Weights of a small transformer language model: width 64.
Each number is 500 + 25 x the weight over its row's rms, rounded and kept within 0 to 999. Layers, rows and columns count from 0. Numbers have three digits each. The size before them is the row's rms in percent of the matrix's.

# up: layer 11 MLP up, 256x64, rms 0.118, rows 28-127, columns 0-63
# down: layer 11 MLP down (transposed), 256x64, rms 0.118, rows 28-127, columns 0-63
up28 091:492462512493488491509506468476529518479431522510470494488470455534490520485494514525448489518460511483522549488527499515526552483533525526516493493482488484541511488480484468507528539495488487
down28 101:494531482502479489436474507505514533471520483499472521504509532490529532461476436453499461481533499521493503496490527501484444493509475491520489504500517504468479517452517518514478460467512512
up29 099:489518487464504511508524488487494500536517524510515465512459530505548484440484538549512483449458519525509504445452521497493496477512488517517530508497494520520461536521511489498523467495512495
down29 099:463501511459493520506556514463490496518537461488489460470477526489504456503495494535514473496516505471500483543503458540503519492521440506539522545470501484519511504497495513528474529516510479
up30 093:554485538462470537481499470525469536520486504524460472501529502542484540473520537481482512496519497511501491509463479548529553521516480511508493528533513495507479488457493506474484516505514520
down30 091:498415489512510502485493493496476493500509551464508459515493484476527475507519519486525540515468469506536542489496514481495475526491484436486544485509513506499518528453511502494490541481496502
up31 093:500463470435518462478488551521466478502483484532516479544529506522472502530506520474503491512519476515474516479461500530508525487498476477492464498482513527516485487485481519553512525464527534
down31 099:512498522504508508555522512505498493481520509478521474511490502458553523562460512534522485551509496478500492507458498519501498538482488462540561496493523484486492536497491492462528470516486512
up32 094:544497500485509493502497487490500521498495522477519521515515503521491506493476510463496494501489492529513543535534455510484496532564486460471531465504513559483497493516521527537472480560519547
down32 102:487476534512493501521518512547469509510480518493480493514508514460507514491471536526525491521506468491485522492474490465446474529500474527540488478479578543504517530493492533517518543484481517
up33 093:493439486434498475518510511483512475504462508523498444509478479496501502478467500529497537540495528474505530518505469496501515495513523511502489554519528467519495484521485500490560526509460487
down33 100:506539477539487522486532511482459508474512579495528523490494529502483499507504530474512488472494457497486491496506520515509500468484478468464456489481451516509465514495508508488450504509552525
up34 105:483508480504524508535531534479541478507479516500505450518493493477447501512491540487492503498542474481553501433471540523464496474489494514496497471525498521516519470532460516526492483491525495
down34 105:491489467478502500487474486509550460502490540488549513541537471487493491497527539522521481485501529477499490463524517524537494514553491563531501483475524491506481483499498512487509529480446496
up35 097:513493482498469477511497465492467464501530481497511588513509505471477524505514432530478512500460488494489498531489527496507498501479489569502485479479475516498495498487530496482552508502476475
down35 099:456503490521488494502457526464482481509446494495508470529511514462496482533515490499517534505531497467522475483495504510518544484500514455465466479516514477500507514462525485534484583502511504
up36 107:500469532470502520467497536534512503478479476469477490481509523540513515489510523518472476503507419491493479496494514456518498492537549503483505489487474522437478466481494495532479486479517525
down36 096:539499502478463459489561476526518517464510539523518527447453473533512496483514463516464485499496548532492532491504507492522515504498513497507499468486489477524498438508496511517522525478494502
up37 097:479467484485545528500482480499521510461514487511510537492525480502511473507484464523468540517535449471499465489515527526507533479499516509547489503525500519526543517508480475481535563494469502
down37 095:485472495523513522506471503489483513504513520511492479495494535479485491520512500526492517495528512530512446531471518492473481487493510548515413502527490460514455555487546531506508542506503504
up38 105:519499456481531517489485524435480438504478492501468527488461477513494483511510548510488527484520482510481471485513486518540470498490493465538482502495529470463527522508475482553482502481524500
down38 103:506494510464513500516484486510564491488503472518503521476543524528475518521486530521485490534493476544505506531475485513557488519497523510484539475507525502528540412505503483528490495508495486
up39 101:484474477470530504487486520494496522511452506483467514468491524504482516529467513481480485481504516478460565499516573466466489482441484523515514498526501512502505473509539479530493518519502529
down39 097:504487470501505494505530518521545486506523463539496489534497494494518523521527467467494483523505517529481495525492420493490519480495556519490448538497513505525473556493495520493506454485504504
up40 109:496485503514471526490473511524515497504505487469540506501475543553510521481485480500481554516508537522470530518463549474559501486497525541502499504486526471497527489500480445490534476508529497
down40 104:468498499495504509498498470498482505504533487509469514529520478461522504484476508492518506490472506475466535549527490508543500430455501509529528467472513467505499493454532503509542538508504550
up41 105:434538493495501496460518469479475518492481491463514494454504510469474491495518464496508462522465511483520520503496462494484477530449471549532502468506526477487495496518496528506504483462496549
down41 103:492547495515495490494526523497498528465457491524495503476473510461523463503505498508474517505463540521486498533485500549521533497510477453527433508509502519505467467526524489463516459494480530
up42 106:495538461473506520542483489501484459518517531456478549491525495507463527528459524534477488515502466506499499444520509483488504517510490504499506493480475524516525480522449511497485532538467540
down42 103:485472473492514505548484527552532466486503495506472496514476504485522524467487509546495496520446481541482484490489513531491496484495547507497496474500533525544479509568525515485516506517522461
up43 094:487500477523533510530511464502476495534481479533474482480523472499484542504496461460485514474520487517506489517469558495481452508512510474528538527508485486479453479484510506542471545500521535
down43 099:486499483486485490484515495525503511494466536498517500492497509532522476512522505530501529461443530467478499519518532521491532465526545499488451515503550492542528500509494492535488554538486456
up44 105:503510490505491487495528473497500484449489508515514543520517521547488481531522480479485501506469495556549490490438544500507534485546498501492475522493500520468563497484491517481483488484502544
down44 103:539492499450496492484481492485505516492505522481535500491493460500480519478507515551506521512507513477483514549499532479532530539462516469489477472473494513521569484490526470535449512524510477
up45 100:485507521486456481518440531500478499489502546467488502475453546495482478517501524460481494505502475462531542519492527495518485511450524514530483510536490478498481463524531514495486524489491459
down45 099:523504473506513482519553522549497510517501541525480469503493490455518509483529490504488508485498510536484536497471526480511531534505518524488577524529512495470470504516511458562502501478501499
up46 100:509524468521511454449476533505490484522491504529527473495497513476511449487485541480483489501534508544502521473463538505497453494532514532518493463529510469519497530498532514557512495483483494
down46 107:574529473492536469491494492485476488538484505502486524486502492502517465477477504489540495513530517545505494507538492524511504517494500546540551480500474523481495524512429498458503493503480496
up47 089:525504507467493506511476466528500556504529520496511504503510531530493482517528486507466539513448547506510488512451460495544508498518478539476471504496451534447512525516517526507493486505523494
down47 090:474486528468502483490470503528507493470495555517526556458529542507524487484502482504474497496497497511513529497472499516500544504546497524499455473469490521539494508496532497453523524452466500
up48 110:494469483474488503479531510466485500502472504507523504469500502522506509505433516533491474471567445504533497459472501534492479481512548520519497515525481490484510483498445508514496468540481507
down48 098:462442497500487509552505461486487468479520518446483512493527511537469512480517488524480488522524482501508479478487493515516486515522502457494552496490556505487554495505476518477522515510545482
up49 084:510460505486490505511518504488509484453502503472517514463461509492524498529527507508545504472486520498483523494466460490554577520536547488503521528522523532473509508465486494480538495493502526
down49 094:511485468443436506504506475510473486486497490492514506553483484502493549496459504506525458478495525512521488501524491513506502450518473550516537483475495480518524488501490506552512542466496517
up50 097:551522521478491480487539513518492524534474526512536518481503507437478490531522512507475538486504504470520504500525526498531461543475493495497513508514529519530438496518503506467494445519524509
down50 101:464439461478488527514492489497507465513516533519462458513516508506473521471503481493527505503502539506501478465465518518508507436527511481499518475498432489448489518482523506499528493511501478
up51 096:485499493530459504505473497515491505574464467500470508483501533539516514480532516493476526509492515508512503450483541493521491459511526507492540469507501493460488505515506445479446507535486502
down51 095:522529467523544542522501514513489457512490508463499520484449527485509450497491541525473514493474470468520524516539534486481472497474486450468497496516521475530513484508525503491488525540492475
up52 111:489501505517514493526504518516506446450482528517503474520509505483497521509521482525532537506489494526525478501503500539480479466521520473526530501496543496495549548506509475571546490456498516
down52 109:471522546497525499500469490496491520482518488552488489544494494464501515504488566499484471525549524496467515496464536478519489486487524516506468451521479490508445487546487489485514486528496513
up53 100:545532455546495456486473519483509489498512509526500492521502462537502494520482514442520488492466498462504498495490518527513473491505511524460462475511471490486537508482476497546539491467500550
down53 097:481493541503524487564442491470477468435528541508495510493506491521496506525478510509461484518502530491489479528505488540516479483505489487549510519497517519518503492537483490522544471496488456
up54 103:521478507493526512515472485509524488520536566509510500552504516504496476492497486495467482525526430497539515478504491506490454486468459556488491464471486514507498514478461497480538492527497514
down54 099:475515500504523446511505513498509494479500540546506501496480527498505497494497431466458540495520519510498479492496436499479481506536472507486560503474527521518492476544482508527479505535509475
up55 092:532522506476460503549523436488477495482488504483486522487482548489491502481492494491423492513471505529535508484509528501523508498432480507461480496524464522473494502534503491474524511496502510
down55 093:489481513486508518490486450505486471520494462505470498502533473492517509483536462503480461507542488481484462522476488477483498482528478527489448522487424501481456495531503552489501514480486482
up56 092:494497541453465470562486473536526482492532528453478498516491497504512456514507478531465502472502494494477499519485454518499508511516477486486513526520498529500483485472477571525527517478496507
down56 091:505573491463496488522455470524454519541512514494526477489508478481523502506485473462491494462466503478478485535498463512487516491501495505494500491505479473499442460487493544469508539482510524
up57 091:523540529523517507504508468458484510508494528490514507494539503441540442520507472489513474502492525501538481489493496522548514490514555524487474489495442491486505500519528474470458473496509505
down57 093:491488520466519514521530513554509456468526530515495545519488479492495477476506457495475484506462520518454503503475500480518508488518516522507529493465483518536486484539501524462547460502523546
up58 093:493486473509496511527506470497491487499517549487489462514502480474453502478525518456531473509493533509516448470533508506451463493525577514495527459515490500506480477523490462531508499507489505
down58 095:519515489445485459515554519471486504455510541520449548486516491488470490484526503494496513480479519478510456466514491532492506529508472485522484495475516514488483491537536470482555489505486493
up59 086:445520504505508486490472509509521478493501494501484481475502550458472492480493490510530481479504502535500521499486476512545502522487502539435503502518451460515515451500495515518492482458474436
down59 091:497480499454446497517511525498477487519526478530529485519514493449462543485484500516482510474561464505538534524476512498449479505484504506484516495495476482486497463482482489464458520537496506
up60 089:508439511496501518444475513508486500465497542486493482557493534507497503500493541503529502554481504482551497492466498492486454534509512529507467508526485492484541485511486548532508515490506479
down60 094:494535519485497485455480505517481495446496496527538541477499499471508463487477466508520529450516476493507523511546508492505495454502514481496511448483536459510466522544494497504471544502509515
up61 106:500509484495552479553482501494554499513523544528508530515500506475540472548472524505458475474487507537495514493490496525511519504497533517474480508508499489462545527475474470502466507486481544
down61 106:509538466464493485503518514529446499491512509508492517442507462467545511520509499515498475504466493519494468516456457551492499499493509488531522526487500495495512472441506511435514507491484502
up62 111:528510492500499480522516498492509495485511498508476524525484527488520513514536520529494438515546534504517497508469476533525477481534460462509533521484480538472538487513537491529527450498469452
down62 113:498518491522558504514453507505473491564495500496522495484545474532500455460453480499494496533501500478455508467513488508477472509538527526491536503461497482484524493488538482463486507488482506
up63 092:513529499529496474504492456481441466484471521539518486538508517506471508514511499511493480456469449482478563519502511476505522486485495484497456527529527513486504510478463498457485458494486506
down63 093:471492480472496523497460507544537467487498480476507494475508495450483485504528451518475463517512555510499501494478482491494519521509481530463505488465493509509469442506511492534560465519515510
up64 098:489559520494476495489498477518549526486481530482508528479510509532521504508508475525457493461497534528475505529534515499525556485498499527530516507513509488503468510504572528521482481503544479
down64 098:507473459521478510513496476489499507542535536491521502484490492469481513495475512513485497467489499535485490528451512508463455479526456496507519470576529497509457503495510454523492486482460514
up65 101:465502444445573475508492506522471476500470529484493520496521493495491478476498498477507508476491492521486513506489547523477481444521521526523540490474504463486532517502479537455493502501494505
down65 105:519514496498532514457502493522476516539503479532480508504505456476512501500513524475529488480482489523480541522533495517523543507455555474449501515521470490492472444514489541501485484531502535
up66 096:494456503505525516495509456491483487491527466459481500489480491487471506543493490490471521491527517555500491484465508510523540513510484502442486476473538485523495476543513488499490437547512473
down66 093:477482477518489503458485460502485496515536501465505514447486472519470503511530477505457525498524525532521487518458472522504541504493531464478484446494514479457523509526505476459470483467498488
up67 110:510489486488493509467484458455490460541486463514504506484497496496505516518538523473502506530502509495569474545515460536505539479498458478527486515476438501476519491480521517501476513471512507
down67 106:550527511518477465531533498509528516469501533504512477442518497475486491511488475498512543496483522516456534477462516468512458506479519548466476497490525532496513550473499509478485520518491485
up68 113:515492494468506527472487453491497472467502487510490559543480490524508537503521499476473500510476514432514515421474497556526519500533497497484477508526490524473483489491486490489499479494488486
down68 108:491507469540532487480491508513542536466501451522497493500516496516512475523469503473464456520490509548501488527496487494474499506533499532545589502499479498505512505491452493481492474508510481
up69 086:437469518510482516471499440528525518500472531496498488509462533492499510492494523465489556521474502515477487548499482495494503525579501505517460538502528492483504516503493510491465514486494501
down69 094:541526511427496481516481530497490528484484487453539495498551506502498509532507496532539495481542527506522540470513497545494505488510505518490511472510500504505505476430521498491546480506494490
up70 108:478517469530464521481472510482482493464508496514505510483504488534523465517521491495451509533524530564498448477518534531499474487503516532510482514550499477489501503516472490566487515530484498
down70 109:482502565486497510493518523503511506466527513456570462499506480482505524528485491480546486518523518533446482496489490467548520497539505501501537496517517498525514461479483494523516521518516475
up71 106:479483512515505490480532489508517469506437480477490520511511500431531487513533480524468526495466474502502463455450517540503502474505482543485496545497512503507462513503537476483512513488519529
down71 101:477485481477459491436483514541504496492483474533505499450468485464542509502525479483483514515492516533500493485484488526511534510534517484438511537511497503477503480503522490468509543500552526
up72 095:485514515493479462515513456528456480504491504509532484477498517532454480516507527504496472490535479474472504566473466545494486490510488505502473480499459501456469493465463498521515446494514506
down72 094:483452457509519525498488510458552492503501483502481555494485528518527493501513485547503522491492487495506470508480480458473521481507549479523542540526530513499464476481482500490520478468491546
up73 096:521524502531542524465500520544449516493467525473531494507466494499516500486471507474515493531458482554526507479517505527482456466488504464533470494486489531546480492540488504505527501502518527
down73 094:496459503449453478486507508455490489475511476475515490489490482525446495462493519534533506486503502447480523509466466513497517531501474487520563502519513459468504521512518521520506478470509480
up74 104:474458505525529510472523499473520496450491481533492509485489503539495495514548465501455524494491463490494509507536492496509505510480524460507487484482502455522514514546499493546510422495482472
down74 104:560497503493467475535478472488494505539529556515516508537522507476512440528520502501486519472520491515522519522484496476483518499508520487514545482488524539464481483509515493550528545494524510
up75 102:457506497496490502525545451507483447450510515536458485484474530498524531513524501520488529469467512505535487507522516516502458508484510502531522491525493515502542530451449490503474485514496502
down75 101:501484456522532467491476516553509495491514479484527480500519510517501519527466462483548449513523516508521538517520484474487525503502507545520509469472496526478470475537536508482457527530503526
up76 103:486508505514548487502465508456493487506519548532524553514493501485513522512480476507496511520510480481499514532517504473464492559453525560487513489511486480486510487508501454521517485525520559
down76 105:460477507517489479498504537517482482476467470528453508465551498481530471523508528524487473541503521517511484517493494534495442528493472447495496517499499520508486488532510506529479447531522487
up77 110:461514524516475498503502501489502529515466521486464509533470509526528463547494491523447541468517503480479495488534503521455537489479484526503511478467511510479500444514477533487471511552492490
down77 102:523497507546472462505500469480470536522500505509526511520509509467528513492532538501505524503468448525468490518495500518484504558482488520510504468462445496467547518503508524530484533505490536
up78 110:520500512465488516480508545452453479448484493515489516506497510515536512495513485537478493512472481442533509469511503516503514463497523548473525501453497518497460504507526534543498518497507538
down78 109:466514452497570480519561445505496496486503497510467477496517508485478520503482525505524482469452521474550517494500503476473515505513511537480470533523481512482522517470506482499487473481488470
up79 106:518491563491509505518453525536490496468508484507538501511438529492488480509492525520499480472469515512480511491494481503533501488439461470467508504527499462500477504533537487512455518495462502
down79 100:492503498492515449517483505550504512525487487491523493509516469519483503497541489482517495500505568510480514482502465510507497446496442513494505486484491497467505495476531419494491501461456528
up80 109:471542480536465512515477508509490502496500480493472511476484492501459535447511500488507456500442516478535489511481498511491449475489440478507535496484464516499519521540503544517461502495507508
down80 098:546495469467459486517496500460516506509507552492516458502484521477514496495482487499542545537503500480519478500466485464499507504468506539493511549498483452464519517504457518474518484481530538
up81 102:490500544465502500508532539509534523483486514517516514525472510521463484533500514486509509514507489517478473471451510527551522524498464493546478536488485512494559465522480527503516512553475509
down81 099:478530497515508498529464483496476477545481526498530492515469497460468485506531525524491447507508473444523494507519533514497484530506511508521453548467535492472507540509481539488471504504498535
up82 084:525492491493461514471538481511477488465492518556510446481482521489498482477488524495483511544471529486537496503518543477520480507467493474498513548533489490477491547486507542447528508493513494
down82 090:480479508498536515518545529469551517531469557503467494500476520517529518483494467516497497472482482476502514520463492485476525459462492483490476473482528527529505496490473515530472547537480485
up83 110:500486522505531529505485498503519504501525507494462444515494529478557506558473494472492464477476498492480506499489549498498483539535516485489514460480482510451484528539531459517540484503498490
down83 105:497505515474461506509443540535480508540489493508479477497503510480510539510538484539489490469499524500506518514455459499471498491535452440517460492467500501497496503446520469520477484507500510
up84 114:510509504461531527529470460478531514489472505533457494536478489425507454507490504507512552526472462515502495497516502498500504465489480483518495499496494507493515479542539543468511494538504478
down84 108:493481502539493495480469534456503517498504492474502487486449517542503538485483534492528528505475500529463467500521486478564494497503501480459439476528506520516509495445490507525492502480523473
up85 107:486513513516477485550543506547515489500495485504511485529454457525491499510469498475489485510462497534515486546528486515492513465460501504502552485513501464490498462459522493535494514488437515
down85 104:467528517488497563481487487504520491507460489527525505491500515526509484530507521475483490526510502489511525511496545496490449529450519501482476456473471459490472509464516552519461512526480468
up86 092:519523470509474448515525484492541495492492530499530479513479501499514506528492468506491459513519494502487500519496532476501534510452529533549480493479432495538497542493527495498524522462485546
down86 095:495511472492503530547483537499480462557537464483493484470486517477518475501502504557485513504490495532532481479493501500499538487505526471506498516475570519496514485523459499455517524473515524
up87 089:517472502519515513490562471503502542467475525507453499508449523494490483520493537493500510483557525506487505464494511477496511488519498486502479517494450542505550547520507531493485466470484474
down87 094:498516550519541489451531536495485506511530516480486526470495443504484489499469493498490514469502490513467478528491481497486482517507514529499447499529563454508483441482484490511514502483510473
up88 113:532490495502475512524542483472480482480509498497467507491477491542516506507501433521452549510547523493482480482516508506498507438475514506510538486462509502491512462481499429512497478501509493
down88 104:505541492483517495521476490516494510517477475476505495482510468497492472519480487503545510519485561504579497500479526502493521474501515476491564456498511543454536468493518492491506481480508468
up89 107:478535479503506518473496523475488523483516435493527482530498496463469492472495502445510523559493506462508505503481490533489457501483486532510491459506508489473549511512444480482498463492515504
down89 103:509516502529455514499510499433454481461511512489481537552456501465541518498486495470497501531530481507529516502486505505513501481508517451471489516483496520465538500464447501522514480503510506
up90 088:495453523539505454486524439515465494518531533521482502475441544500528492494491485515479508482448513493486524479482500506508507514525545480501491518538487527499477470492508519540494476517483470
down90 088:511533511481512539491512466516503429473491432483510535516542497471491482514488553511474516488476484500521487452499500514453522515521479470491464479508479482502504531519497469512510512481517472
up91 093:450530499503495514493502490474512506504462471485460515533470501477474505475464503485464435521485497501480527500517532484484482517496498534532487487514524484469542473544536495445475501510495458
down91 093:487512518487511508517512494497502528491479562508515497459489490507517466522494518501460542456538515535490479516477537511476502490505486480461413529495474498469501524536459523497503522506501516
up92 099:477524549483459497513474536496481490492488541470485468510497533509480470541507498477520508496514498530495469531505550544540490500492479505511499540499489497456503524527517477498457442515505462
down92 103:516494495504509514496532481546470488506471451483506514508529485499458472510498555500457522519474496473533506475527536491518496490466537518539505526509508544495508486496474475481521527483492572
up93 101:541486523465479479503520501485519526518547498484467492482491507463485509547478454470472499471496537483477505493474473496503512466499521490524480515517495564503499520540465473509526464541540497
down93 097:508541481515488473501533508480472490537467470524475524504459496478468492455519540471489499514516436491504497515504499480477498493540483483528467490459525453508499487548522507527517528473483474
up94 105:482527483509545497514503513482521473494471453523489491484464486517517518516527470486507534456512501490517445508501505531479520470477504567481508487479497460494486555514521539527463473521515506
down94 100:553468478490491497511519493498493477483491479463455456527534517456519534477485486537553494449519492486477516512491527538498534516519501513469555512505476501488478526498495534469500513481486513
up95 095:479548514508483513480455487500530486507505527572501495463516534512460460497483535520476522503508468485497497485540534507515520501547515504452505471547477487496479523490520509527498518509516463
down95 097:518496494455514471532472530522496508537514432512469508459493467495513531457522488478506485490494508491500485548475497536500493513482486488521502466512539512486478430480479543496485466496498497
up96 103:459433506426495491545508510527500492518486531505501512496465492494530545483522486509487488481494506495454539479487527506498509464538511528537469483508503497538483519525473493542492482508510491
down96 106:539534503522450470492565481452461502473445501513488518514526548502478491474509496479478496509505505506472495557510482505478518549486458534502522487480513495496506500485539484511492501477490507
up97 100:584521477503475500494507464513511498481473463510467490520485500537500529494503493520501501487457494495573458508493534511496506467478489539488525505495485497470533496476489501498520441483527485
down97 103:518534532535538491525485470485497496486501479488481483487513501480520511490439493486503520484501490520459509543527486564525501492476519496498437456550462494506488476511517476482528538512514489
up98 103:482519470480497484533476492496509457481475488457522521523504469471512497485478493521476536510490527542514477535514502496499474505512486465488532473498471583498501562508535493502511461496526480
down98 100:507441494500509467493548460536510498532530497507479478491513459464478508480453512469445536500525532469497495514504469499486448521505491487500518496492501477528461540509516501499481517525478528
up99 104:485499498492487495520508469507538472483469580474484541500503501497520525533466495478495501491497511499528515471506557486516513476487525546503518510484499460515511478488511530548525462510441495
down99 109:485487538533486507498493487512495504560514476520452507533493465467457506515512479450456493485480488508465451485532454490446507481484489492486487523501486507482475520471478530505522492477503535
up100 096:482527530529508477559485469519492464510480482480493478532477517482498490500495484485544532502502488505485470513490507505511480530565492521520527534506539481505489544490509483524555458494458469
down100 099:490502519483485464528479476488486488512518496470517470574526446491508530476484456470502459533526480500477511495496512496506531482529496522509515503451510504485488492476531492440515466523514466
up101 095:457496482518511471501463471531564514484512492539490479535495532523483509476489496492479455464484485492530513476472513477488488494472479486492482535538489522541482486508558485527526518543507518
down101 089:509500505493510533487489476490426527519460489495483502507521464493488472480509495472488478552509538545485533470485507527538515479520507497481508501485485511437531489511456526495474503468464474
up102 097:531497511543501514488530531498506485461447480506467501520490518557502524496442490485500521501512496506525498516480529496497506504530582460540515521482489519508529477499522470532518508504529502
down102 101:521488486502482444462490496493508480495517484539517484498487511483511457504486492548489483487459499510591498537511483508486495499503472493521515480495512466497481548497497526532511442463478515
up103 100:478478500498470468456481465505529455519486512501497490523441517493516527503494492517466539437506556526482509493484523522504509485482507478510526502504535482482465470524506506492497510550540467
down103 104:496520531481504447489484473529520463512524524529567468485505498486490493495491521465476502485516491533486544476474497474497500513512510479531575507495484514523446515489510485451486495483489514
up104 104:492464481458482486539480482507502524505473480453472467511499568521487491493527511482490531513461497460515469507535523527548510520506489499475545506493493499513521537483483501485459490460464501
down104 101:513509510509484485546498442549488487484522511491510499498464538486497484520522521498478507534476515511519518456558541497521506526537531512504494472464483521508566511519494469529470472486496502
up105 102:529468498534526475540489544541534516457502513461473485518510538485475478506524500500508492470506516581484497523465511519508534504497543514507506510556535481481504494483512505508479478509497499
down105 104:516502511505473469530530504474485511470518502490512485545483561515448500495523489524473474447482535502508534489453483510477507470469520465500516468514495498503526472500512530498499490562490466
up106 099:426473478479507486522519536500484461486481493515510512467496491483523505506516505489431471534515518512504518483469499499492533510499501502517472521517483541576486543492499461509502493498534520
down106 102:511474471507464529462465490483542490503503530502507519536474525489442485513484507533518495508497477516506503503549493457516461528493486552516499491524481445444520471488527508484509509522486486
up107 117:532507474483498491502522517547508516524493520462495486553507523475463498511504514529441495469522508491480467497506495485480557510512456473526536477480501556499476485521482471534471476499518522
down107 111:468487469527484560512479509516513506502517463447508524496503525491480491533528487525517560498497527475497492493508450508500518496531472496458511467473466479466535494481508511482499504559530504
up108 106:490460515501467498484489461455483526535484501487488474521522556505533477529496507509488515478500496466512533492501474479490561514479498506462538482496493472528474505557489510559491501519513528
down108 104:486501463513478531473481482472497505526510488495489439525492517487476485484497513512478513512493482446470503513521528448497470496475522480465438497483527501525493517520476536457441495491497468
up109 112:557467495489478492521490471468504499491529507479498517488497513501495523461502509509488504506469427498468533470496479531521451477480484526469559472487565518515503497516532502515510496516502475
down109 104:473513490521488490526519493499520462504509526461505481505473535474484490507519456517554516456519487497468479470502483492481473488500494436537457495485494502537509520532566480506490482501522534
up110 097:505489466505482438523437476550483502502531508488505499531522480513523503500497491484515507471515471505481448504482481536514495529505492525528455487536522504480494479497472474490528476473557530
down110 105:513509523517470493493510507498485496487467460518453494509511533457493501473515472529484475466487538451478496485508531469510524493476472469501561476506484485475493528518475482453464480546476482
up111 108:486505521485514500504468529477510506457517506496521508489518469490491473488513505486500521493456526482472541456486534493513500538459456493503555503554475538493541535538501500508529477542504475
down111 109:540477468488521477521486457485493458477501466492487512482554467484515534507518504439529519506505496521479517518491477493499533473492473477479550529475504512544502552483498473480536493508481511
up112 105:518500486499497444526545492524493504522515496502495517497491525553514449528544505542467511497482487527508526514484499462513470549532523500543490473475502519499515494489538466490531457493519530
down112 106:519521479510502546495485472482494504500521511479543469510438517534487456487512480527492527503506491474494556485483544472522483521486514509495439515472458525502491474538478526483482477506468497
up113 093:501450487456514482516478530475511483508470510471485488498447435484524457475522484497494533493509529496526484516508545492451498540541508508528528531497498497485545511501494505465491489514501471
down113 097:500534503492535479490545469499480510478482483485507495483530455483492528483487451467525476498493468523496473487515528548520522502470495506476516475497456489533479521503512448550495520479462542
up114 107:492477483484437532516471495473492498472529512488528479538455502455504513499500513528468439461510507486502472535455468460469484511499526491527496502519512527499490500499492485507524453525473486
down114 099:497514451531517485516559478537480486512544497494486471501521501459503479529489515494498498500542487492502493477540532481501505499536454541459455501495471487466464499499487543497477511478539520
up115 099:514451506522529539496475507485545529552468528486476512498506499484506525508464469547526489474518490492521468527509471552499468516515502537525521516495484521487488501521542508514520500538463470
down115 101:501495514522483482486465501547511509483494550495573494493490489535483514522465498476493457499501478493502492502503518502503497496529516460518525519525419484495474518488560483510511477503491453
up116 102:466476527453504500511476494507480528516564526539495512461476480509486509547546471511459459499504496500477483491504468505519516470495515498498538452505451514512491505500505490471498539539507525
down116 106:535492552475501485524478507560473467487477471485499495502524488463486474521473524526543533498549533520518519511538492491502505540495526509493544519502458487499490506518529469535525523498527485
up117 097:476507531563533501516467466529479477482527490485493501508456492498485505492510512431510484494518481504490468516538505530466491523496517515503466518484470535489489449513485489529521471527534543
down117 102:537502500495492493473477492444491496458482517515508488481503563527524517525495441460523462485506514493516515509485498504523554470469496525475485475486500513506458541473473510516473499545504487
up118 099:488512523539491501529493479508511510491522535492529532535444440478504489476512492510502518498555513493517508480541492472502446527466531448513496502519556521501485523505502503512510473483494534
down118 104:529545479488495488537512527483503507503517516486514486513544534510516518497472550526482457518511508557473453468480513543487513556504479485515526479476477488523519462478506480500514470535513506
up119 096:488494513483475464485509466515484540518478513539486489530462481491531546522501476496511506439482481521534490497523500478490474504526502527492481484470460461495549511567519524498486472504533502
down119 096:493512497480465473492520507490548476481502535514517480491480516483495510490482503463504477530478554476506477541489494526467476509478506491560481546507501529474508500461497525502516518467444446
up120 096:521500553553514477519487508501507497466511520509579510464492474524476481476498514509453494485515482486514492498453500511522498532508494507511503475461483492494478539475543452490489529543500485
down120 095:525454484542500469522484482503528486522492467530462478552510469545493508503463526525466483526495497487511456483511525523544536504484507558500489511510498494483460481511515505541494530506501527
up121 100:536524505477505473489484507496511506461460514511494514487490523523551494508494502581467490502510517508505500498510519530516500485488490459531502469544461488467511527510447491490555525534514531
down121 101:544512496483549534513541487486503513511507462495518492511466516497520500485532496523479460441536497477525486501488521541511490481500463496538523511491473537566464523500513483544525503505491494
up122 100:516510502480507535556481480482518503520508507518530464526487514482455513533489486503545509478517434513476475519493429548496509511521506487498480473486521492499469524537509477535482515481493475
down122 094:488518498470520476472488493472511496506511499494486509503487476510468493512471477494495451504489536546500487489494484523498511573518524500448502520526477481466458437508478475522453495465479464
up123 097:497484507495493520488464469481509506470476516546476482504444456525492455447470495496482519505501492493526525505545499498458506483523448472535491453481486508511506515477510543465496514486535500
down123 099:473560509469463523506501523526525503494451500537536532461487513493513527496494477514469506489458549529445473486486486506527514529484524485549485513521495478505525484509492482483490479532472505
up124 108:507482478477531479443485482515486533531517528512470500512480477471485523491523480521480481487485524452564513505486497539539488506497510529500492428479509477520512529515506458479479522485526515
down124 101:487531477463484490508482496488486467503575544473468518483514509491472556487526525515476493495537496513517484541521479463494471522508508468525526497473482477478513504510537475464530484470513522
up125 103:519486503498475493510466449499538505490518534487482505462488496518448504484562508473484478493520495517484439486524513460545511487477460529520528528484521510476520493513499482504453487508467478
down125 106:466530458511521515533480521505487479517483519507521440497523517445487515507487551527529508515514511463535515501500485472507494516517489490501504521524518466471491554527531490487528506526497438
up126 101:488552508507515494485511501475488523509487471486495505451504487559484474552516437498503482473483538519523505514503506479532523521489463474503480499470515555494468458489495483514476478470481529
down126 099:522486468496492464472491510465493556507462512504494497517493557501454461482506492481466495495500494498542477541477552517526471511462473479526491545478488525513503476512484529491508526463507475
up127 104:462465456514530466504512458505501524516523498513494532522511463450490467490502532474505516510491519463506519529478532503496539479528476473543478520512509533486528485515524505483451473454506524
down127 107:482495453498532537537519515472538491498463489464515498519495514522513487515506453475509476531473501524524497479473494495549499508531477501517512464483464525495510449550519536526518452501518504